{"n_layer": 10, "d_model": 64, "n_head": 4, "n_kv_head": 4, "head_dim": 32, "d_mlp": 256, "vocab_size": 13324, "activation": "gelu", "norm": "layernorm", "norm_place": "pre", "norm_eps": 1e-06, "positions": "alibi", "qk_norm": true, "attn_scale": 0.177, "bias": "all", "tie_embeddings": true, "parallel_block": false, "init": "normal", "init_std_qkv": 0.0566, "init_std_o": 0.0, "init_std_up": 0.0566, "init_std_down": 0.0, "optimizer": "muon", "lr": 0.0166, "lr_mult_qkv": 0.5, "lr_mult_o": 4.0, "lr_mult_up": 1.42, "beta1": 0.9, "lr_head": 0.00943, "warmup_steps": 0, "schedule": "cos", "final_lr_fraction": 0.1, "batch_tokens": 32768, "seq_len": 256, "doc_mask": true, "train_tokens": 148600000, "steps": 4535, "dataset": "wikipedia_en"}
Each number is 500 + 25 x the weight over its row's rms, rounded and kept within 0 to 999. Layers, rows and columns count from 0. Numbers have three digits each. The size before them is the row's rms in percent of the matrix's.

# layer 3 attention query, 128x64, rms 0.139, rows 0-63, columns 0-63
100:542486430482494515511462542448472492518505522504498508496511496481501545489477467478446500506501520505534471509525517519492505537488488518505429490528528474503503525524536520517512489502487507
103:510504482523573507509507524505468488495485456511472470473505520480488526493541474548463501551514484482511469485521482471531514531479540532478501514463491473458519512523498475495508516500519528
098:539494481508454480505508494446513557538519506521529499519502515470523512511484451462475487503513519555512549504551518481505522504491478457507487469487514506502471514465467482483507489484507484
117:467501509555494433491471485471530511522526480532510500496485518535486468467530544535494477491491482470509507525453485538499516493493518481538529510492501474442495495508517477527492471479491514
122:517476481502509552484528498476507515560514524464474516476506483526471516489483483489501470532447511471467542500500474500482467523528502492501543521508496488489519483451500527493512537476554521
099:480511522518494515505528522452509495471477468487491544469538511490507489485485489457493490505540508496474522500530524508487491518450511513464525481476538512476555463513527532471482493556495467
120:503490464556491475507508466520542487505462487535457502510477521471508507514498506486540462487479476502497518510525511496541477496520550530516497491527499486509500547505466440465497512529477462
100:494516480489516509422469489501499513477535502513506484555491497521493494479496516535460449506516516475511480481509526518467503459466516470477510514520518538486481551484518482504491549460509498
102:533487507542520477500503475524481501508504488471462448509534481495528490485530514491502531498470514507448519476532495455532518495547531482507445480516539517503499525526517460481519489520466520
108:487432462497481473513488498502521491526498499490482474501543511540509485520531538500512559467522478478470487480464492499534471494519483515510564527516491523507498498516504489500524540506479448
094:503502524515504511493541529522471500513531490478493481451468539526453520505465510505465513527531478483499464468510508483488542520516460484514496551546449476505539493481494514478532506486513504
094:508489501534479437509503531503482464495507533483457524505530508538495507507486534564485484467490492501518497519497506477474503474542505502514501526493488490505506527486510503511559468449533447
114:535456512488512522497513509544492512485496460532502492449519495471480484491507524510488540476501494473524529501491543481493505484460512507500552511492543488495497493524514425471446476523500513
098:511500496536515492512526510451481514504461513532511512492514482502560507489496514511491496531533434493544478505517474543484480490500441487522458493504525487479516481488490520540485489515472445
104:534493527462535469497487497520497539486573470524461514461468482494472521504490479543513533505495485459498475506526511493484512490477489531452493463527494473523490476507494533482544496488485500
098:512491484538473521480497537484502499556514485484551493499514474526540478488527451485493470517518488511482504546519525498456470538496479481496460470463479507504499514455527512527533510481479475
107:520535548472507492520496484510502521483486509499502478460507512503462497496456532508537478512502510466478525501485516501548536461517503507488521482441516475467449527479557492483479532487494529
097:516490529551521522547479479490466503505523531530508509468471488527434474528472497483471520489485470491502512505452525492527502512480522479529472467503513461461486482476508512498528506503521549
116:476494512472481510514496537476490544507482522476517461480522503481502512514495477526504460510549488475468487548519515506460514505495508487529472460489506499498477469442516505509587514492490515
114:483505478496510474486502525499526517525482480483519480522522553507479491501482515535447498468519517520498507490514522475536442478477496448522536495516551516555502508530460483456506480495503487
102:477475490492476490527496534502523453504457496508494504522490472502514549513507509504497504470456494487517533471484476532520478537481491455484489479464531490547524474491506569520502523526487544
089:445518509500546474536528494545511462498470495508501522450538495514517492490545493531507515454506541442487528505521531510505527484494503496498478533485506473506521496500473447488515488505492477
119:522489466494482566519503487480479467474534534506508497489514441519484505465493511507513544521497499513505505509502514497518486490525485467456493529514457441505507483511523500513547488480548458
111:501492464489482496504505531449552524498489485499499496471526512484491510490509468481473480513542456512515513520511451542536501537520512494483502470533529480476502512533565505465514528474477472
092:499500504498483468544486552510461487553497532484492508485492499515484505457446506539482459513534518517504527471479540532514516517527480498478474446512493504505495459506511499497484499529547476
094:503547497473499530495525462531476467497495488414548510486463470508512514479514479499545533472466487514524527504498516502528495507534534521525514496478507530490481504463486515498487540511481488
096:472514499518505539486519537480520503516478520478531487529539487466521507533525457468483519502523510510505512454504519553481485463503499548509476482538504515561474475499531483475501458488506499
111:476470503511526522486499501477492502543520505472491484475506520471496532512552455462486469463541481482521525456517515523471456491513539522527514483464532492524480522527510468540506496515473516
111:505518464540429492480508504481519480478530534492522529503451497520500512489534520482533499518470488506537496552474493490485449493507518500526507454494472493514512517492522491477558495472520473
093:508543507483474492459546469520488544490484492520535538489492476504523513497490501513492489432505488513526441504538509513492489458470538503477502490461522505537508523468540502492497539500516486
102:556513505514501548500496505510529463515505480475514492517480516506510519480463453535485527555469499468477516542505467501519489486438472470512508462519518501464485496467514498515501501538479475
117:541549448465514484491537461498452515532506523521467488499500533528465525495472489507500481536498517477526506451512510496507525520476490488506524492536518492477529450482515456497478503492516474
109:527531494506485526468489475483510508524480521474484482523455533496487503472499506506521494519512489544552486475524526531480459465502525521508477559500490498542505525485509464511450455474495467
102:485544529513544470518507515511491539472507476507475538480458530535484440482464515518491504529504492476506487518508500482524532474519497472509545483557499527464512510529517476505512476485511465
116:475487488523520505457464459516525508514452478527472527498467514480495490511516506489506530471517483534496496487456494509542470487475495478525532485464507501540477541514497483514477569506541516
104:487455480470490503508502514528486509523543527478476498467489519514478528486453479559487490493516480502497515490519557515513484466460511519541510502459489553495464492496502501495558493495488465
104:500491509484533525483493478513493474546540500463544516521518487537525514491546510471503518490506467474496535490458494467528487510525506495451491514487505520484542519513482475516444460498465537
096:513492478453509510499506499498482524511471466513497438477530533529514539482482541524502477472491533483467497486539512516509475518501494474499473543516540534478497486515511498484513517541530436
111:495501525490504516487531504478525452460488488459538513515523494460524471519543518488476489495517488513496488501558463560510512503518503497522466477565476488521512500484522512471505471480525472
115:530513513517509527499456496503564496523480466482544502540487474463492539530511494511535495506494477473507491544503481470459510478501469447487488460453488469521532520503502505476525511490488498
114:463520518475500487487490517501492494527539451499474505547467513474482464463505552534481517487500509504457490505479499516493517506487537500489507485521553524489515443556459510499536492500477506
103:546503496477491490524480498471540525506484518526464518496518526474536500500472503499489522509474461506510476518469480510517481504509498535545491484513525501446505471491538426455482498502481548
100:546519501496507497494507496483500470507509475510514539532484514482513503515503478527497431516499508531502507478539481435471490498526515517482525458454522445497496557478476507508496517475539502
099:494480516526484504494530466503488531461474553551479493543475497536500526475467522485490486461452497540491515492512485494481463503527482482537501537464507501531529483527480497488495546527499488
116:486489501420472519528499494506476466535503464489484504482494503448505474476461502517463504502561544480538490493531515536482513503505486506460522467506486513515547512492498498484517512523524516
110:497513501514490496495499491503518480506549483523550485483466460490475498511472476514509512536487477512504496490494471486516477525512515535525535505501436511497483454514421509513532491505554536
120:484494507469553446520471489499513532505530523522527514510495511473515499539492509478497506497504529450484506447497487508491469493511506527508550478469502540517461510520522482474441458525496485
109:521514513532509488488503517474518512498521484494548501510506503463463511502530471505521483515468497514509513501506490532476493517477493533544499494487561447452429479485509445522505477526500471
112:512545560473487471529487484522479524494502479491509461515501526493470489497509543536538473465509512502480468469515483471469538478499494476505501558503447501524486517500465489493529475513464498
108:485484523518442539558498508461475499497520483441507465516521502491461520504513522487524519553490477467489491514493474515484475504493547514517495518538538536515481507476505490494486495451500516
079:460550526527510499499455456518487513471487500521481497523523515500468495521508493490538528518518499516544484493471513543476477461493450477459494520475493461528477506518517530472505537531477496
108:524496495474479533497503493514542459539452498466530534486478482519503509505522504493455482488480457518492494503513479549506503515494548509476442521543514502492479548532500489483458509480516478
102:482529493476500477502503479514540504456523500474488506532489489578488523500488489496512526509501485543490550461518476509531496537516456502493545489524489519507495469507469449494479479511506546
103:475492513513478529495490552493509529490519534492491478553420495498464533500460477486492509485509504494513469538527522456470470519453474514503506516518463506500495488496509489517536498479539521
105:507523515502458475540476517491519513483462482535468494530461548478484474506494531517494504489479444481460500487466499495547499466551503499507528513515529509483465518500476524501522452534505497
097:487484523452474467505474564514538501519498486524440513480523500506486512485519512509511507524490466498549479456494470475482497493530495508541540499508517519519510499470529508497441521468491520
106:485500469508486520515488525480470529515513547507496536544467463472498511464485511480482490500496499447494530516497500501479576491503486505503501487481501455523482460495444511512500545466530512
096:496506482480481516521531550494535493496444505524470488523515509503526472521508549529487487504476478475513470513459497524550479474494508522487543528493450479531526497471501510501531463481495460
109:460496513456499461505476537484484516481457467485510472505541494547493468536492525519545496492529506500510466498485460532523469498466485484477491532480518535501501479514534521477515533458510523
110:480496522517489514543490462529448502494511523478502522507522500514517505485513541533505532428471503469556506460492518485547469498488518496500496444468542481502527477486501476490493502507506502
106:506446462496482497487499487407521506548545490515527520483501477515481480470508505538505500472492527509455473494475521492508488547535484529510533472528497476513498496513473501479519495494506500
125:488516515512531521468484503498516521520500475502490507544536534478502492525540515501487489469504516491447493510545523490527509458482520494473528502450501530482511522541532423483460486494489491
096:488471483462461510493525538493489515485512543482546537484562475470514509514527494480500498486546468499515546525467478499493491515530491519533466514458479475526509450490513499506506475484518518
126:475486472470537496542465469487477518502529469521489501483506484525486482499543507530492514496466491471519540492502484519504528453540535537485506548501457469501496466493521478462483515494524545
# layer 3 attention key, 128x64, rms 0.14, rows 0-63, columns 0-63
092:534451507461464494558473522469483502519518481480483477532514501540507477488486476481507575487525459516529493498518479506509506525500517480470514493501542514479463477512535536491497482512487486
097:515477472500505541524474478520483471516516483534462454495504532477475494520498515539482490474507521472497532511480477524518453516463537500449522508476537481454531536510499465490480521510524519
087:496495492495498521508465481485464510467523535477527499468501494508515516510492473468516531509478469510521462517484484487529524572533501483508477477505486508544460503515508517504476592492483499
093:518522518538517498478456476474509506486529514517513507553442478479502523500474525512468506531557484490513470475485534523523515456484473483528492486487507472500470513521500474545477503473531528
106:484515486522495517460541489524531524450497507475531502491511538532536481518500499475512485534496504518464501518556484506482498479504521451470515538458495495455484492513536485527446486492517478
106:474518533536533537511532497515496480508490484479525513459491543537481495471492496491468516482469449458466550517505502464526515528480473507523512502521519462473506531512523526483491466529468501
097:497490509521508447489550443520511548468459511462472493495517509481454517529513544478512495454483496523495506501482479477479483520479501521469507517525491531510531525518492512507458520527485534
100:508497482543502463445503491492524509538539468506527526508493516531506505520499494509499554470498490496502477491472497449502493483458508487527546506469515475538486525500447473525486498442481502
097:495422491502471510532486464542515484542505512491496461524500493500509473515522543460561515485483511495443518515517494496514506476496499492512501513510499513515523514484445471512486490510467455
106:481446500491497501505513503487561508508466463496515480524502496459518517497526513519541482551484481471491507491505472494483443458493507540479513456534541512492506500517477538536537478498497497
090:474559469476499537470499526489496484523517491519514495524470506490502442501494508489509494489494529529443509506484460529514535496494521508467494495466547476539491510551474498494517483514521445
099:484486539534499488462505534517556482500501472515517546484469487475521486521492552525488507476505499498507442517530498539463479496492509514484502510511510461536488470469523483503534478481477449
109:463503541492508529532473487527504490533492477497474514498485543449492515530501464461458495484460497485470547517510507522472545492485514493526444490518543510497496528508486458514511529521501490
115:495453497539500498498509501507442496506464487495504503480512483527525470488516546562463516501531465488520510522506541516541532482525499503487443466516492491473504488493526499479507529478470457
109:471500501510514453532515495528469479540477513526462513451502496497499512498475467539461486474537496516498500476521515484505522448497530524540506466518488506525550471502497530445492473493473503
095:505503549534491526496527522511478462465522446457494483450499484510507514467522485499535548559514506483499507511512505479540545521492488474498463478469507502471521488489490544521520509502497506
107:469516521508488544486488498472483484557546520485506526514486501481485503508505522501524428480498496482492529501495514531479536506493503520534491510466525483480469528482528426528465523487520506
101:493501473428490486469468496492492508516518517474514505505501470498520503461511490479496493481489522497467552519546504554458534474541500503528492495473497497472497515519519509553479498442527491
101:504537490522465457472533497530491458520520486502497487514500519488540497471554438481540478514522524514470524530560510480495480511522496485493474456526513508471515502488511537489472498495493482
103:455444490482478519496482498473504534524516492506508521474441554505485468532529498482462506514481524529501461547481486494504514501484471510507493549557509488509472517479492519516513523503522472
101:507497516510504505510501483485552499497486485493525495483509485513521486490509462506503512485518474504543481477471507505485482495535479548545501451471448527460484501549543502463525456536534468
091:515473557526518490524479464519483507480524461466489504529492484496485497506541537539530486514498522478446489523474442506490476496507506537530463500473537508454511532494464506501485518496493491
117:485496463457484510525469501430471496492527492500511499494549530497503527492546542519513502502485508497501511550525509511466474516514502519479485515454507471460509462502531493511553491483460493
095:455492510446490520496550520484498438536491477473473500475510537510481497480491532476479534488529493525497508504518539501527483538473464523493507510503497492474484536564524525473492507520497505
108:491490489508499510491482472461477494502499501486510573493469528507487506487510493489514477499490496456522469554514539504449532507505522477461508511495524478476504507513566465546524495550496496
104:501514532487487476504531465514507499474507468548493461457516462534453491508515530471533466508495534534476530515503528465471518527507503454531457524469486518513489489475494486474532497502522494
090:517479499491490533467493514534484472473500477513479535489473511526516473482484485492516567542474509513460480502486505483555501486481476536528497477537466482470506546488471482485530505516451514
112:533493484496489481496491476525540459496532483474496480508525476544491496493494505507485485465475530488460478526540539445512495489524552540511496484520514553470479502529530496511519501497481549
089:476524499513465493503516498496486474502469509532504517479468520510483480482472491565472543521478508521505508493495508492508495504493454486507497528491414547516516510471546541488523534519495468
099:476493561489514501453493499518487481478519458515530517456505511495505477503495520495456512485489528504519495486467547497491498522484522487542497478518500556495503537490499540422497476477476494
115:495494467486501519555515512480486527544528536477487482451526493500526481504515495476449490492538495487474530515510495483486516553528486483500480474478483503503496455490545443511538536515505501
104:488494488532488549488480479504478522543489487436489497514523500552536487510475504487521514537468477520511521503484507491472479541495526503459493493498553484536495541478464458506491535524512506
107:526541482435490489505496488516527507495513479535500514508531521485515489480540513521470506504491490486537441464465509485459494491554499480514492523473517541516520522503514503485471547465472472
115:451518499473491500534490509465453524516479516521523470495497479517515486546488494503498515503545493503530479497516483464505480498486516496507478515566425559509502523518516470488505503470500469
125:507513501488503519483461450541525514524510499479508550476459455474490522478499498497507491472513504519492497463462505491507487488556524490487489454456501471545499513496508505509479552540542492
124:514483551515520474509524485525499487503507494496533504474489508529522479490505514536537535480519482481472489451492515458519482451491479532505532455475488514525470506463489560506486526525458477
097:454478500514506517493506469530477513525508486516489527533492535481469520510539538537460501533469471424474525512468498515515512499491506467446500497527544498484514518477511493518505513490463516
109:499476507458499519509472500481473471512491495470488512472552511545486523501498543489530484459486524532492542489484524502491485513517472490503532525448559518549480463513480484493505538508519473
101:545481454510511453498524499477517463488524496459464511554490482490518473483493490517446515468497514521506487485508487494502519522523496529503509513542489483498543493495513510484556438506468477
102:447531522477501495514508472527531501496482513480515492537497537509492585525481457506511478473471505486471525560499477480489479514480488465515498499463457498515505483529489512518499502495476535
130:456521523482527490485527504516536499524519481504483494473457506444519494529522525488530525483497494505463509502468449517552521484464480534502506467515558530500500492506477519515467526484495535
112:525490506475509485499491499535528512497461516535479493492506497491462526506465502498478529516511455512476473553466498531522474557483484501534479482507502536514473539506485490448507479453460532
107:474504480516488503548483535464565472488465507527520525543494442523528515495489483472515475513480467491526477468503454507472505520521526523533529502464490474491462530488491507504515505485512492
111:493524534517481490455524487524480515468504537502468495498481492522526473491499538527466457454468476529446488505521467517507548469493508517558514533476522523501486508504482527507467502505493479
111:505488500439470545513489514466482479498515491479487469490518471472460516476504482489496486496564530511518486503527522553459484536502513544511500498485477502520493547474488477524508521519468537
104:453513468502533454562486465484477543493523487488570471478474513476499480517495489437490498509525486493497501512530445494536520482519526522480508499518476484509496503505484512506510527484498498
104:521504505523485432518477516514507477473488505493516457489528472482459492523537545510555482485490520473487508510519537536459506515502502524493508474452477538514480494495551479468496497509486474
106:538549494483528473528518524487503477515480450549525510487521492480472488493487496462516478493460537537484500504494485505490512521483460543506525506487519452512453453477478511480517519514525473
138:484542507490475498510518472514464507497535503444464481459519524515473517529491507508507468490479540507506522497517507458495496503478493518517500543501487555470506502504456452478535517522498561
102:470504496495467523525528514444486510488490479494489452505497563530460494514527528500514498504547511521539512528478519508490496474505498468505517503498498471475545530478495493428474499473532507
095:479524467499522526479487490537552524498490526493481487506514509451547521500497451502492513507489502532486484505518510504486472438476505551513492505523488482501480486472498544560479508458531514
112:508441479462475463524513503496531523512513496514505515514512523563484498517515510489462510485503469523490537524469522493482532508512520480483508539470519470501480543503533462453452490495469484
099:494507502493483452502513476476471511487509472539474482502468457479520525497510505549487489518505469509470516489564499470539521475532540527493541531544487503491496492474517502471511453478480529
097:498543511508466482452482518476520554496506504479548495496466492511462499484519484507531521462534487528463473525497495459524532483489487515511505515468520555525482512532519516507470461496525474
115:500488458454450499535478499469499525545514570499450497520466521492476477523463522515488459482514472493506505521507491507514504446508503527508546534509524508518510499477473507519502504481508519
101:480496509471482469505522562509497451491529507505485501475510512511508517488486476486480480526506454481523455509499551477486490538531522523533539518473447502519544483512487527465491485492527531
101:515484505505479490529498500471510520503537517516525506477476437523503478470502568522502466466512502492500467511482475542488546481519471470494486528453506485478480473498526495518541518514547515
123:502471537486490492504483513451553516551519494475507474544484519522541465523490539481483476486513473460526485501524498503490471510527499498495495517520480518513532497493521518544540465490461456
113:493470504504512506434483491482558491465525498489503507491502459536502505509469513501525519507513490503532488489493502486499465518548484488481491514499510483532528456505505537543497506433546548
104:473445519510479528526514494522480503510544493533521505529497472495510502490527527555493527452468464512503429482480507470495497487518529531522489455498522524504507487469510493491524455507509485
110:477485514512511492508507490465558460505528481481561542436474490488499493483534528500531493522471505470482505542494532512497475524497512469497474502508540533521521499475527514458521500526499483
111:504489574468503515448510428499536484511501454526523525524475496470454513520477520514520495487487523471534505462477487514511508491491478501527514486494469538502510509520478461481505524505508497
095:531491493522501476499502501507500495481506467512493518485505484532457483492498573559463501489519473473461480517511503498485494538491489513509496508463517467509489441461493470522572520507483497
121:492465499471524498525464502491510479521563526474516483501496478529488484486504510532432514471480500459539522509480516536444474485506504519504471537502454513480527506482482498492534485493512536
# layer 3 attention value, 128x64, rms 0.117, rows 0-42, columns 0-63
168:512542470506515527508504462467530523504530508512505517484515498518465504528488511473501550516464490460499511474475449499558465526506503475512488541494497525515475466448537526519488488499470479
193:485507465475513502525514526504469483450543495474489546516516537545494448507522494483537474480490498528520475504521496518534495479463505475503483538498492538516457519485462489482486507536526536
131:505499494486501507530504501490529500528511469513538481499474480527452446526525473527483536482518513437487469481531485474494458502532502507485504529524511529520454525552487529483489485503463491
157:575497511456494458512539484528468482464529535479473510512480496524449529537494506522517486502508497515492519504468505471492485503468517493475486481461474470509505499503516469532534476543518502
149:508503474522478520494501439493473453491527563476467496482475523519548556489518498477531498497504488501513555487508492494501476496481451543515503503504499506511520486516515471506474468541496471
150:434478463543503516480497501479532459516471483477451515528506490485519483489492516493516520536533523499510472513532482517489474508492521511533486492499489584493507485474491483497487486549529507
143:505477521455486548505565524526469502526505515530456489527457515490519494533507510521507509500511465482499495492504488486458478486476457505456476508517502509500499460537516528485479524538549498
141:489531510451494496532521532532486490508527530473460522425514496544478514543478480524514500531476517499486479523521530528503526455527497511515504461481464489502515482512492485498498464493484465
134:476531480505516519514505498519526463521497514511470479526513526476513505519504474494534492452495445484440497474499503486486500521463505532541448471529490495478524488524530512508488569489496531
157:464537538506555522501483520479471516501509525548487471513517480488507514505441463499500475536477500514495484510457484502559506529506525495478472497473481494515476498477526506550492549494495482
152:477549505492475525463488503489503541481466541497492522471511446460518524494514486496488503511511532491487488522500483534542521569491511527505484484508476499506508520507504463442528521486523458
186:534496448528486451479502492466507523523488494508478496525507469490467468536478519517492526541496528523447504488474479459470468485527484502497490519502503527543491508526487493501532520554490544
140:474497535491505496502486492491511506478544496498522486515522437483536503423522480511550543464517524479467482511473511526497499509523507462506486543475496502479524531527461496471472516496503517
128:540487506498555531506502491479509472491541527496516529484514499520511513487484481508467474495481520518498509479440492490541492483526557473508482477471543477476514472477508540460476468513487544
137:498519523517464484530504526492491492479464461482506468542499496514441498493504557533490487478509476501456493536500524511495524502524502487513457495485469508497535525485459564486494542498473479
156:520479465529479499484530482497483521517489500478519525465439507510478492531469509465493466446517508552532515476490489554498508525500500472519501470519512483558544498490478521492482490508528517
164:520526536514488499476513515501474500495494486500494504514513473481511486503557554508483569521481472527542481484504455521511457497506539489450448517513485485539481480462488491495496511516527513
155:505513480495503504506507489504514529502565485500508533429504477517472492555506465489458530538482537462500487486509480511507493496574516487477494459496506504508477492516507518479487458499467505
166:539515528481488512468535493514474540502509436464494488489532518495556463497506493471507492488501467491490517503509502497499485484522456514533502516513508508526507496423516515482469520470541538
151:516476524490513504465461468530502481530492511473516471520507482490520465493523501529468483514517499502506529487492514487507444491533509500533569522530501458540477480500480462502530443492508532
118:517495516514465533484499482483500451504502571474483471485498525515515510435546501498492516507486516511501475491532485502507473468501503525477525544549480498481443493540508459504505503519483514
126:491530534452576511516510527511510526481490504499485508491519477481484508441499480507508461484512528501518483513527504500514499561458509508499514495489473480472465509527498486492462451488553504
138:472487514463504447497492501530520488490485498514488468518527479490557482536488447501536495487511507524489492465526531534468500465501514519522467468473499496507539570534488483490489522480507515
132:501470524491538479506504492528508480479563507493483497500487479518511507519434444493514462504498533481493513512474526477488490541515542505505500456452507484476499508546498500537497455507497536
124:497541524473494549492509525511521526540477492512504513480445475465518469547489472510532512442498477478500464488485491543488491510483520496474446471504518511497506521502517518461474538509513489
149:492483501521489549509469509468491501537506531501526503497513520500500540481537471537453501475494505519516478511483479515494524448524522449440490512499518467511496511488466503482525536535471545
149:486472504519455495494497527502433530507518465489538496520484516514480501463483539474513511498518533492513479535475491503484513516478444479477545495523481536530468478497459503529496542528509480
139:505475487542523519485517484484505485491479504514525503495440495488447473482493471500516476447587504483507485513479509517507487496493541468507524501532521501480490509514512508481474520537527554
119:494483550484505489481507506527498518492461449479503486530524492483504471510487473505493512476508487486536463532540495498482490521468565481476489528471485482517493518451482469541532505476542536
136:485516503490575469521479478505513542503454496480478495514498494504486470546495483500507520466504525464524512501557512485464482526449508512493493529459519512498498498524469517543466467521508512
147:541492499488453502485513552481509487515508521476501514511477481507512480457452511500546491519492542537515455501464480500496482485494478518484508486515474551520453546517481460465506491536516506
129:442485487467520533506488498541501543507509491533502519502494506462531470527542488488485489476484480487518519487539527539461516494487480471485509510497536481467503487573473526469474495495516521
082:542460476540491458507520494485503567482531497545515491479499472475495499490498496528460540522480469507492508499476490465442508511530508489466497497506492476481480483531532501530536475509470527
071:465534449527494492514501505463471527454512475473508534476524509537528529538471507455505478491498496530525496502529489496557522466516481489484498486474532481523523481487530495492455517477507530
094:501494482494491428534520488476481467440513481489478483492474488539477514528502505495534518497473511493507518498498502465521510531530524529511526476475507468464488463532540523541520520507456516
074:511489483532454488559500493460481500515502463541555483507457502504531495524504513462503506474487490496512481471520473521505485524499464495520473491541511513543493456502520545505461515538511489
096:497530496487473515544507489493509482496486518485508535491483470485494477501483513504455527459526501482522489523470481463507490503448512528452462536534493492484512492553485549442538511526508509
091:507549474517495442519521517489508488495481523547488548499506513507519555551498482496489495491480482528507538460509465487486467528481511510527469442500495458530492503503520478516485494513524522
098:533528500483476511483514471507489558519430495538472491510507528461496510477490496528487513540524511502477526512518512518469481460516465483488530504460476512520511464498479516451489465525522478
094:481484507533491467453483524530532484500510548459501546516521477503472474513489520476468506497505500510566515490502489506518489519492544480526477528507482444491479488511459498516516445479519514
104:529481512503537546462522485515497500504486553484442539523498496469472506499515504525480508510528516506491489500517556453479480548487514492506507520473456452481495499504480516489516468498547516
098:492505503473483483468528446502548486511483463533525495533488520515508472463541515522545499433524490498476498502507489503459509501485505480484509502511498496466521525501514465480475569508530508
093:512494528480513532499548486503525513504467478541493521500499483497496484528459479474493482475537516525503485456500524522521486497528496457509515471501441503505516479497495520484447479471578518
# layer 3 attention output (transposed), 128x64, rms 0.569, rows 0-42, columns 0-63
168:485454514504461446490537533535468492504469494498501494490480491474521516473502493518506484468544530525519502499507543498464562468502496504510493478518485478508536520555472465490489518488508538
205:544466519531479498478505505504497488508475511506524465478491478480492528496482502536483528539541479460516503497510528519471520516529498502524474478534481454468499509495529530519549474487449441
141:516517504519502491482526496503478479488489526480492467502519511486527530431482506485525473546495516556480527490449510487503560516515477476518474512522466460466518487456507499505514517484527532
165:479503474546491508467489511469563538525478478509547525489507482473515499491488456480456497517547448500522494480528485544511498503525485483514512481517495501549489525489490533485479499481494462
152:484516542491517464471472548524508540501473452487533502501521467493476483547476479525485487489540522474491449533497512531481523483521532471506499490461483519540476495479480527498516524481496516
164:522519519422480512513525481520442515488517542504527486460500501522462497531490496529521500467499498499486525522481534522513544454504498459495498531487494459507489496471550488484494527491499490
149:517518483543517484477496451497533486529462513484513503500528470514444521496465496498502481484501509508507539491490540522537489518513498457531524495426469481528495538488481514527498458506519493
161:491483504577515497483470474473498554464472479517545476546488529461504489488512527502490480525508468489520506520513467503496464488483534481552503524527508505468492523466530492490477487486511514
138:510515546503496518451493511498506478478537501507525559498473465535474495477505542537475535493497536503560478513460518473512486499483515485472532516475474488493483524515471473500514463476520474
168:498457491495463503493513475513515459505461450489486524501493512511517484498542534486522549432523516500524501491537535519491473478467503507530525511510534527507534509522497493461465493504484456
161:476424490498527499514480499531511498517542502521498506512523538532503481497526513518486493458506461483483486466462490477470498459499513490524502514491543512508514466494490509578476530489476533
192:464509552489528568521493531483493472505484500488515505474527508494517516472485487463503498490511482507540529505502526547514528521464464482496491487463514468468507485500514492528432490475539495
155:513499488505506473497500509500469487512513475466473500482507518579468488504451521521519520528491504494492498464536510470519512491462473512496542529533527488503493436482518531561480496498472491
136:481511520521475456499538539516503508505467472485496495502470532506489492505517527469499502520504487523530476486567486496474507510480462542479492536551455521516466516498463480520538490469490464
149:516506456494523501473477497475514496485540558490502500521479519497511505497475449468498510541485518501535531489507488507515464493486507514504530523533527471506463489515512456520502412483531503
168:450496478472506471531452512503515518480504544499509476534564469489559514513553475470510505497498515460500512511516470498516488478522518505473473507473476501520484497529516497551508483485471487
168:500473466525500495533531495493519491497473536499518511474477528530454499484443471457481458478533494483479523505512569487518547494507508506530492492494498504481520519557516494485460493518484506
160:485495514555497490492525505503478522471424512497521467533486522470526503458502529489537461513516486535507507508485474499498535482475508500531458524520485494462513504480510454510476542493520533
166:473477484522536474537496522505505509496458527530441526505472505491434531515486512513476512536496514471558502488475477505504534533498509505460495494509483484476516476561482500480516474510494510
161:458482511499497510549517529483503509476500489467481537465530508500463530515485493459527509540483488499473480536472499491499520548498480513500469482481453556482531483479511539463502546508509505
125:495519536501537504476510536539509495490497463500508532485510515513470486503487483515489485517494509480439495549527527477474532500502515517550453460486465530451511493437496510504525516480500489
133:514470474526464475504493496507511505512522507500473498491506534529509494542540516534474516523484451533483521449504501457486470492537513485509483480503523509529536472431496532482543495495469483
138:509511489503506527512469495444492505502509486507546507517486510537474479473491563498494503510484511475536470517465473503531486514498482448492545545533524495453477467487540533509499517497480470
129:481541493523479502490499506483493513496449453488516524502495501519514471499548544495515531501507470537529479480511451543508480498465478479496505525542502504532500472437510526475497532491517458
124:497498479531513455512483443491491473504504534517521473525526495546491507447508550493486510446515509495497511467481513462533500484519501473496537542494472481507505524546502483548475495489507482
161:499508529499501513485521491523520489497501499454505486498494508509502483493472508470544488520489516473435499518563517491502487494507475573526502527503479555473477502498498477548500477485494438
157:518523483474522545494496458534513486498470527496444483492547465462521520533492442534507536496492503474448545497525515508506469487474536510491495506477521477508538479521505513500489485514488499
148:514540492457481481486510496527488473506513514509480511472553456544515514499497501477518568520476497528491521504515494481523533474512479526485489516478447480547495485487501496533507507475476440
123:494480434480471527538531469488500485510528547518486528476474501535488477462507516481499502505485488493462517476478492510525520487540474492512502502552514514493527482520530543448500514528474467
132:493498507492453511519484524506453468512501535514521464526508476523528472488455522484496523507488499548487509473436517503520506483554493453533485490532509494521510484481491555463507509478513516
158:493533503524549501518479467494507516503486480518506479457542546489490525512551496516451501469520460465470530485555507511478500531493492481481504505494513444478524486479536503531496501488492469
141:533484507529483502504503486481482458508496531467502462527501455538483505498461538511558503509464516502489481510460509470526451528514510490536496477441484529493498505482504518545522493529501512
067:521507522443479539491441497513490489475525496478486504540493478539514502516540508525525498483497552471504531510487531505560483476468522481507493479497537489516471490450499510499465501484513471
063:530470533473531506488513481537521473552519515518470457470497517470531486452511467541460502496508472509460505500485539527450500513461502498523515517496472481495502528485490477543517494500519503
084:490488540532534543520444472528493542499539474527530542531512543523517459481518485481466512493470481442495521490482502517516500509476497486490493514522516500494490493485497476508449468475502488
063:521477516478511498478516497523510522504511489456488521466507533489468501499555514557493478520498469523486480492488502458484507466498490539485528523515504525469489574447492481506539510458500497
086:512492491489498488475495481486459546510492467511509482526513518505514499533538498507564539543499485488505518496510479518481487503503466474517507451476524499500465487463541487568481530485467460
082:522438494481509561476477457509526488525524495482501464453504457493510471425512480517498501523504522493477489494497512505517534486530470507489510550546499524490523506482494514514518519503505496
084:496445522504512483503487530488474431467536486485496475524485474538487497524553561473528482474500497504526455488494515493494492511502514500503442510502520515485488521494511514546510527509479527
090:495544473502517515503504464437521481515476456526478476471492493480521512500504479487541480505478500487468519492556508517504514531502471523500543443495531513526536475473531481506467527524501511
087:478534522512514456509470529488472472467497442541507481515518484504524490501495478487510458517457513508498525513494476519542507484534528527506475461473558505484510466519514488492490515528470545
089:502470498529522486529491556527475524466455511514487473520484499460477506561473509487489523550516513474506466472508514485489496474487492530511474488539494548510473519508486521502520463525459485
074:491510502514482492459467496485476474493503532472491477495520482496496514464514518530506504502476497496442499544517512491466526521478509553497527539480520481470508542498508451490565510545460503